{"n_layer": 11, "d_model": 576, "n_head": 9, "n_kv_head": 9, "head_dim": 64, "d_mlp": 2304, "vocab_size": 10847, "activation": "squared_relu", "norm": "layernorm", "norm_place": "pre", "norm_eps": 1e-05, "positions": "rope", "rope_base": 100000.0, "rope_fraction": 0.5, "qk_norm": false, "attn_scale": 0.125, "bias": "all", "tie_embeddings": false, "parallel_block": false, "init": "normal", "init_std_qkv": 0.0424, "init_std_o": 0.0, "init_std_up": 0.0424, "init_std_down": 0.0, "optimizer": "soap_variant", "lr": 0.00363, "beta1": 0.95, "beta2": 0.95, "weight_decay": 0.1, "lr_head": 0.00546, "grad_clip": 1.0, "warmup_steps": 200, "schedule": "wsd", "decay_fraction": 0.774, "decay_shape": "square", "final_lr_fraction": 0.0, "batch_tokens": 131072, "seq_len": 2048, "doc_mask": true, "train_tokens": 448900000, "steps": 3425, "dataset": "wikipedia_en"}
Each number is 128 + 24 x the weight over its row's rms, rounded and kept within 0 to 255. Layers, rows and columns count from 0. Numbers have three digits each. The size before them is the row's rms in percent of the matrix's.

# layer 4 MLP up, 2304x576, rms 0.126, rows 2272-2303, columns 240-287
096:115104091164157144128109086089140140120137107162109137150133158146093150167127106135115109153115081151153138124082135138140131083132127124159119
089:158137149120134111117155127161112128135156093144121122149102207118078161129110110122129152126105103152137159120156087152186175150123141137105150
095:123111195132130109153095139115087154125133123131135055135131125106136194134157163120102125100130141109130119086112108162112131094177110088120123
089:114121170120155100120126119126151090145093142093145110159128134134118113150126156099144106111132059138119087142107154118116119103149123102152135
095:128142075114133137163093164154127118113136136143039125159136099122144122139169166131131142188118136159141111141128137125139159069123148144122135
103:130112115128155130122133147128150124170142119144178124087166150147143125119153092156114070130148102144148127107140141092131123127124169122134149
104:123112106124144137095125126104114173128151075147104136122085125081121148112139103137128120147143111139123110166128125140158127136167113115148100
103:160110127097156143114110135137094093140116142117102114129106125144136187130104142141121127130107172134106111120151150147133128159132097100156185
096:186102153144143126156086119117151102108127116108112127149132127145121109098144109121100076139135100109134152133100129177122116123127155112087105
100:055122121135092145164126113159126132095102112137115212122124115136120131101167094109078138112118117131150154132139108116184122135162117088160142
100:110130141150112135142105115110137106147168166124122155138140104141106124092118130100140120143118123153128103134082130104117139121136172164135144
099:164100114091066152130116113141121137107092160133156131176122106123129155113167158093091114154119090148105110108122147149172104143114085122073144
103:158100138097100126115174119100158131125097147130122142130089078115152111114132162137161161141100129143113131125100106147164130146105126145119090
086:090093105140133158136111084117079130121082144105107151106130093125140098163127171146154083146113104185124117124099149114128118098131113133106088
101:067136165098135149081096145094108110127103160092137132125110138132121172077108126103124144121094132138102117109117106116133077133166070094119163
090:113117095132103139145119113111114119096122126125121110130135197152137076123098123127127151113077133087114136114119098132127132116136078090104088
101:124119116129128109113108139139173148136178117144129165119158096139107132118117128199159109148107141123091160146161114118135088120159144147103143
099:112102131084172096107133075156169107142142139139102151097121071134136133103145177140136120121132098115140135148129129121172128137133107112145176
095:135113107126105095108137131165083098121123090133085118172122128118110086174157122151116150116104148106141139131124132117123120146126108133112148
107:155166099155159135120096141122090110130162124160131127105131159076106076113140142126132117093084149146096142126122158160139121141139116135111107
098:124147129141151112144127118111158125130127108119126172120115177081116122110112098123161133134152194068120144073111138097149142097137114102141140
105:119141111152119126093129124148102161150149120186098069150141115144142105138161112138126126116077139122068101154133118131165113108121087111181136
109:102112167072107105125107102151136108141115082141145160101113138124124143062116167164121125114155118106111103136131120128149107085113118137111131
110:089116150137118171145109121139139130168096141123120149101151122127114131131126154128124131115089101115136159136143101112147096098117114137103168
100:144122149129112151114068113135123116123121138178155131129086100115133103153161181132122121140101151110150132169101137135137111103121146119150113
101:159069127144129133096133105107189135115128135154115144125163121159133091088142120150158096117108125143118137151119182145108141135170091128137100
107:177155120151097140115094137149113123135120121142094101149119112101183176155122130135133126174142109135152174171150094152146145171137150090142129
112:111112152162114127075118147128123127118133109159136161115139119105127083108115165107117130101142123073074118147122145211123117148121172116129166
094:089163143098143123125115130117132122109112184172147117117112149093116144107096152180105067147096120119095168123111148159115105144125155145122111
074:105109141123135095120103171131098118161131153156126111134109161105103099107154141145141108099144116160128071123123149118131146108150128099112118
103:126134094135120126130142094143134130168131094132115133115163136173107141150162111155140135095100133113118117153113112141150115184113133164135169
104:104147109123142130136118093117122127086133085133081154107140125108087107152153090153097133125130080147138148084095137135151126133118124160152122